Weights of a small GPT-style language model, trained from scratch on English Wikipedia.
Size: 16 layers, width 96, 2 heads of 32 (1 for keys and values), MLP 384 GELU, vocabulary 810, 1.56M parameters.
Training: a variant of SOAP for these matrices, 142M tokens, 2166 steps.
Each number is 128 + 24 x the weight over its row's rms, rounded and kept within 0 to 255. Layers, rows and columns count from 0. The size above them is the row's rms in percent of the matrix's.

# layer 9 MLP down (transposed), 384x96, rms 0.347, rows 302-318, columns 0-95
size [112 101 107 101  94 103 104 104  94  89 109 110 100  86 120 105 109]
[[128 137 172 157 113 137 100  91 145 110 118 114 137  96 135 122 175 146 120 134 112  56 123 127 138 155 132 152  94 118 139 119 150 135 155 110 149 121 126 143 100 141 103 118 165  65 124 134 118 120 104 118 190 149 123 105 120 138 140 126 136 165 112 120  90  97  90 146 155 169 168 117  70  96 130 168  92 135 143 129 168 118 134 119 119 111 139 119 121 142 149 136 116 132 111 106]
 [129 128 140 144 100  80 122  52 115 139 137 125  98 131  93 130 138  86 109 131  95 144 146 125 111 117 107  86 132 118 148 122 112 126 128  89 186 143 148 153 107 135 137 137 151 121 135 123 106 127 135  64  63  96 158 116 109 151  96 131 138 150 125 129 128 103 136 131  93 127 138  89 119 114 139 158 144 120 126 128 109 130 158 144 101 107 119 120 188 124  86  88 130 139 121 121]
 [136 137 123  97 145 137 146 128 112 107 115 116 101 169 145 134 146 135 117 131 128 130 111 100 186  99 123 122 158 146 152 172 145 113 118 127 141  93 135  73  89  65 127 143 114 101 150 115 128 122 135  69 128 153 129 111 108 110 167 133 145 151 125 139 139  84 165 144 102 153 124 147  97 136 144  89 137 138 102  98  99 127 147 117  86 112 130 113 111 115 116  86 172 169 103 120]
 [178 145 149 140 129 130  80 123  87 113  90 115 111 153 136  89  74 125 111 123 129 130 125 119 134 105  98 144 152 110  88 123  84 154 164 120  83 134 125 151 158 139 166 119 129 107 125 149 129  96  96 139 108 110 123 177 102 149 167 111  90 125 123 104 175 129 164 158 150 131 131 133 104 110 148 153 145 103 171 116 112 118 142 155 112 109 121 142 120  78 128 145 133 138 101 132]
 [122 145 167 161 124 135 128 155 158 110 130 165 111 183 144 115 154 141 158 112  87 138 134 117 139 107 103 132 189 117 123 137 148 118  91 144  85  99 160 143 134 137 164 136 108 118 115 147  93  77 158 105 131 116 135 138 116 114 156 102 136  98 107 155 162 139 119  90 136 141 113 127 115 119  39 115 143 118 122 121 119 111 145 145 122  86 128 111 124 141 126 143 118 143  83 111]
 [164 116 102 146 125 134 106 130 118 113 124 117 147 152 131 118 136  96 126 130  74 108 117 151 121  76 148 139 166 156 145  68 131 139 124 163 108 141 144 174 123 126  85  95 105 137 108 138 112 120 137 128 100 158 151 101 114 161 138  99  86 193 141 142 111 123  81  90 141 132 125 114 141 123 110 146 176 128 113 176 135 116 132 114 127 159 109 103 133 143  88 133 156 136 132  96]
 [106 139 130  98  99 108 147 206  83 118 124 109  96 141 131 124 161 119 132 135 111 133 120 125  98 109 107 126 109 105 120  82 119 155 149 168 146 103  94 131 124 118 129  98 127 111 118  57 169 157 120 108 161 165 126 109 129 134 103 116 151  92 126 103 141 133 174 114 151 133 137  89 140 145 108 169 112  97 156 142 145 147 115 104 139 125 149 108  87 123 113 125 121 107 101 154]
 [139 151 156 154 155 163 124  91 100 104 158 145 134 133 141 121 102 180 124 163 103 120 203  81  93 146 126 107 148 122 146 152  97 117 152 141 124 116 105 115 110 163 133 104 141 120 115  90 101 119 114 115  99 120 163 125 105  78 162 135 120 113 114 128  89 137 116 138  91 120 136 114 141 130 154 150 137 168  86 110 133 115 123 147 121 133 108 154 108 160 128 175 148 117 129 164]
 [122 107 151 150 148 112  92 146 106 133 103 120 131 145 152 143 103 123 127  88 171 118 167 119 108  91 106 141 138 131 139  83 139 130 135 163 113 155 145 115 121 125 149 107 103  72  82 140 128 106 123 153 110 110 106 121 168  96  93 136 113 116 153 133 190  98 146 122  83 121 115 140  93 105 101  92 123 153 148 158  92 123 155 112 112  87 101 115 125 132 110 144 178 140 120 125]
 [ 79 156 129 162 116 150 111 105 123 159 101 147 116 155 120 102 118 124 149 140 167 118 145 147  85  74  96 116  85 120 108  45 151 174 105 116 111 106 124 181 115 115 123 114 130 138 121 125 107 127 158 110 138 160 137 163 108 124 100 107 132 140 109 149 118 170 108 139 154 124 152 123 114 129 101 159 126 105 131 122  99 127 130 116  67 119 121 140 134 113 117 122 110 154 146 147]
 [106 108 146 160 153 178 148 135 111 119 115 121 163 129 129  73 136 121 123 172 140  91 153 119 126 143  99 154 169 112 170 142 114  91 137 121 118 104 136 129  86 139 119 182 137  99 108  93 137 122 113 100 100  83 122 116 151 121 165 163 125 112  71  91 117 111  95 150 147 137 126 120 104 136 106 116 128 111  94 116 139  92 144 115 154 130 122 134 132 167 160 148 158 114 141 152]
 [123 117 116 139 139 153 158 188 112 138 125  80 125 103 131 156 127 141 122  99 110 111 146 130 141 137 141  84  72 124 122 163 140 153 107 133 119 111 145 145  83 136 137 149 115  99 174  79 106 115 136 144 136  79 146 106 104 103 120 103 132 108 119 131 181  98 110 127 130 176 121 130 112 121  85 143 151 138 157 134  98 100 148 166 162 135 164 114 136 161 115 128 166 130 137 103]
 [163 133 136 154 134 121 109 130 112 134 165  76 155 127 135 178 147 173 144 118 145 135 108 144 166 125 120 104  79 119 168 146 116 105 121  97 146 117 129 150 148 170 112  99 105 138 131  89 116 166 140 142 141 106 120 125 145 150 121 129 143 176 152 130 126  78 150 140  57 154 132 104 124 137 126 130 128 112 140 137 133 161 102 123 158  90 130 112 111 163  86 126 109 138 162  97]
 [133 156 121 114 126 130  88 100  94 142 127 117  89 135 157 170 127 117 154 142  92 106 109 111 153 145 121 146 164 110 124  82 114 111 111 134 105 112 141 107 139 122 153 141 134 134 181 167  99 114 135  86 124 139 100 126 111 110 159 137 115 150 160 114  85 135 144 188  99  95 154 121  93 119  95 153 147 177 107 157 127 101 134 112 101 113 130 163 100 112  99 133 167 154 131 124]
 [127 128 154 120 154 150 128  82 126 128 115 119 107 120 113 118 157  88 110 158 125 130 170  96 132  75 165 121 123 136 119  99  98 129 142 132 105 110 129 133  61 161 171 103 125  85 144 140  95 129 119 105 140 116  71 136  99 166 142 128 142 111  96 152 174  94 119 128 118 138 142  76 160  94 109 107 143 160 124 142 146 109 145 120 129 113 147 100 143 122 134 112 108 162 120  97]
 [ 99 156 125  96 124 119 142 156 134 120 115 143 108 161 138 115 107 132 156 103 136 138  94 133 130 112  99 158 175 132 113 163 128  97 147 106 117 123 142 105 136 152 131 136 140 170  90 166 143 134 118 141 161 112 130 109 153  82 153 140 129 123 162 139  87 101  79 173 105 127  93 111 110 144 102 130 134 125 108 146 176 129 159  85 130 163 135  98 146 159 157 110 164 107  91 166]
 [172 135 132 108 178 117 123 128 128 135 136 114 113 167 120 133 111  85  90 125 176 118 120 138 138 129 152 143  99 135  79 115 149 121 122  75  94 105 157 155 130 130 141 178 123 175 140 131 129 135 140 112 114 145 161 155 185 120 154 116 124 172 123 116 125 122 158 133 101 121 116 132  88 116 111 161  94  91 150 110 139 147 101 148 141 170 126 140 120 119 117 137  97 160 172 150]]
# layer 9 MLP up, 384x96, rms 0.342, rows 303-318, columns 0-95
size [109 101  99 100 109 100 100  99  95 114 103  99  89 107  88  94]
[[115 121 137  71 127 163  98 123 131 143  85 147 136 124  82 111 109 127 129 137 131 154 176 143 143 141  98 159 127 154 135 136 126 128 107 130  87 134  99 154 152 112 100 133 151 135 145 117 118 131 112 152 114 130 140 132  87  97 133  83 169 127 173 126  94 110 127 136 183 108 124 134 155  62 104 153  71 131 129 126 161 119 141 103 130 102 137 141  81 105 143 162 130 120 112 112]
 [131 135 103 147 105 128  97 110 166 146 126 133 103 164 171  89 123  75 116 151 145 135 121 114 135 109 136 151 161 106 135 111 160 159 142 114 155 108 144 167 111 152  92 108 141 125 152 139 130 146 125 154 123  82 126 135 124 111 131 115  99 133 111  78 147 129 139 117 133 128 114  74 144 152 172 141 219 129 135 129 140  89 115 134 164 113  95 107 120 137 167 116 118 132 139 106]
 [185 145 151 116 115 102 150 144 153 102 134 187 115 100 123 130 111 121 187 141  85 131 140 126 163 156 132 114  95 166 140 119 130  79  89 134 122 137 165 113 126 154 103 154 116 146 102 100 125 139 129 146 108  95 106 144 123  79  87 122 142 148 102 158 104 153 134 136 121 114 141 136 178 101 145 102 105 139 141 133 131 148 111 133 151  93 147 145 159  99 108 110 149 155 120 151]
 [135 136 109 158 113 132 123 165 147 132  79 129 102 156 154 171 169 123 111 147 108 124  71 158 102 169 140 101  98 149 140 145 159 115 104 143 103 117 119  86 144 117 104 115 113 129 137 125 129 161  81 162 141 129 124 147  83 122 122 112 148 148 149 153 147 147 115 118 126 131  88 123 150 135 153 126  87 166 125 114  80  97 127 148 125 112 122 123 141 143 145  78  87 124 155  85]
 [129 164 128 108 111  79 100  99  97  66 137  98 137 113 107 131 133 124 177  93 129  93 174 125 116 114 138 147 117 140 118 140 134 101  84 112 123  64 123  92 141 158 147 107 142 129 117 134 121 130 127 115 100 138 104 165 123  83 128 115  99 158 150 136 112 156 146 103 124 132  94 126 138 129 166 128 150 130 189 106 117 109 157 168 131  97 112 125  99 119 155 136 103 137 135 137]
 [101 128 132 117 107 120  93  74 131  82 130  97 148 107 146 127  94 124  82 147 173 123 145 127 156 145 119 121  58 134 124 128 105 107 134 107 118  98  96 132 129 153 109 150 123 163 132 129  93 167 146 109 137 121  91 115 124 106 122 133 132 153 160 126 163 129 138  92 150 125 104 157 144 153 126 193 144 156 119 120  98 133  90 103 129 120 126 112 149 109 193 126 148 110 129 132]
 [137 134 137 107 163 110 151 144 135 125 129 121  85  88 103 160 134 145 108 106 147 131  79 144 144 173 151 101 127 144 150 102 162 116 125 131 109  82 139 108 106 159  75 169 134 116  97  99 146 140 130 135 139 130 115 102 132 172 125 135 157 109 136 178 141 146 133 159 127 125 124 144 154  94 120 112 123 123 106 103 124  96 156 189 111 120 130 160 150 123 147  90 105 174 118  93]
 [132  97 128 135 117 151 143 162 136 144 113 149 163 121 142 110 145  96 105 120 138 162  89 117 109 120  93 155 127  97 130  90 134 105 166  84 122 126 108 135 140 150 152  91 149 139 104 117 110 151 153  98 133 127 150 122 143 130 120 164  90 147 112  72 130  86 115 137 171 118 100 137 170 134 114  86 141  96  80 136 146 154 113 161 172 117 116 144 155 180 146 108 134 133 134 154]
 [137 114 110  85 141 160 168 134 105 135 160 119 108 123 100 132 110 105 110 119 121 148 169 103 104 163 124 168 154  94  77 139 145 131 165 132 132 152 106 126 105 137 125 147 134 135 139 133 113 157 152 140 116 106  82 137 136 158 146 159 120 132 130 184 147 124 131 113 105  96 127 107 144 119 109 126 120 189 104 128 152  84 147 121 158 124 123  97 134  89  82 100 152 154 144  77]
 [153 103 129 114 107 107 128 105 145 158 115 158 101 136 134 161 184 120 135  83 160 113 174 149 177 148 142 160 125 168 129 101 140 138 146 143 140 127 126  97 198 113 121  79 121 135  93 116 122 139 116 132 132 124 122 105 137 140 143 132 135 151  93 101 150 115 157 127  62 135  89 144 126 123 113 157 104 139 150 170 128 117 122  97 130 111 166 137 125 137 155 129  96  99 110 109]
 [149 137 162 148 130 125 109  66 115 131 120 126  76 115 113  95 172 110 166 146 113 195 102 152 100 133 117  97 115 120 129 106 126  94 143 129 146 139 137 175 121 149 113 139 148 102  98  78 127 111 129 122 121 104 132 127 129 166 108 150 124  96  93 102 136 146 162 110 153 115 117 144 114 167  74 130 125 141 155 158 168 153 121 115 141  88 106 110 101 130 109 129 143 120 118 139]
 [114  89  85 140 140 122 138  97 129 155 124 104 118 162 117 161 101 124 152 118 162 139 149 138  86 155 148 121 123 101 177 148 120  85 129 123 131 149 153  99 132 108 106 128  82 107 115 141 100 108 136 149 181 116  99 121 185 115 107 135 139 118  91 123 120 170 138 130 171 142 125 161 140 135 166 122  77 146  87 100 120  94 111 171 123 118 130 122 112 141 115 122 102 122 138 161]
 [139 142 129 101 139 144 146 117  79 159  92  46 163  89 152 122 101 144  92 106 132 130 156 109 128 181 106 100 130 153 149 107 163 181 152 118 139 143 100 158 147 105 114 130  93 102 111 104 143 121 138 116 148 114 127 154 157 121 128  92 107 178 116 132 124 134 157 144 179 132 156 136 134 115 143 134  88 114 100 131 136 142 117 157 138 138 145 154 114 153 114 134 117 125 137 116]
 [126 109 152 108 112 132 130 132 121 134 120  89 128 138 111 125 133 116 168 116  99 125 137 110  45 146 124 128 102 122 150 160 127 150 145 155 171 122 130 136 125 134 116  92  85 160 110 167 117 136 123 106 146  83 103 116 153 163 137 159 136 133 116 105 124 151 130 137 195 124 101 133 128  96 127  80 148 135 173 155 116 128 150 110 165 120 162 153  95 158 110 163 150 124  96 125]
 [143 114 133 161 118 135 109 130 143 110 130 178 113 158 152 143 112 108 103 157 147 109 110  96 153 132 128 172 116 112 159 120 101  74 145 115 101 151 146  97  99 132  94 108 134 121 146  80 111 121 121 115 112 127  73 151  88 138 113 116 166 142 122 121 145 162 140 150  94  95  95 120 134  97 127 134 115 129 151 124 128 181 126  67 154 127  73 145 128 159 130 105 125 131 150 105]
 [157 124 154 116 138 146 123 115 140 149 132 112  99 110 127 102 139 141  94 128 159  80 113 132 114  80 116 100 120 168  87 130 120 128 109 126 140 170 103 113 135 102 135 162 131 109 126  97 148 116 125 123 130 137 128 122 151 104 138 163 177 119  85 135 112 117 173 111 152 117  65 147 174 161 115 101 136 175 162 141 114 152 157 129  95 111 130 125 121  98 117 127 189 124 114 163]]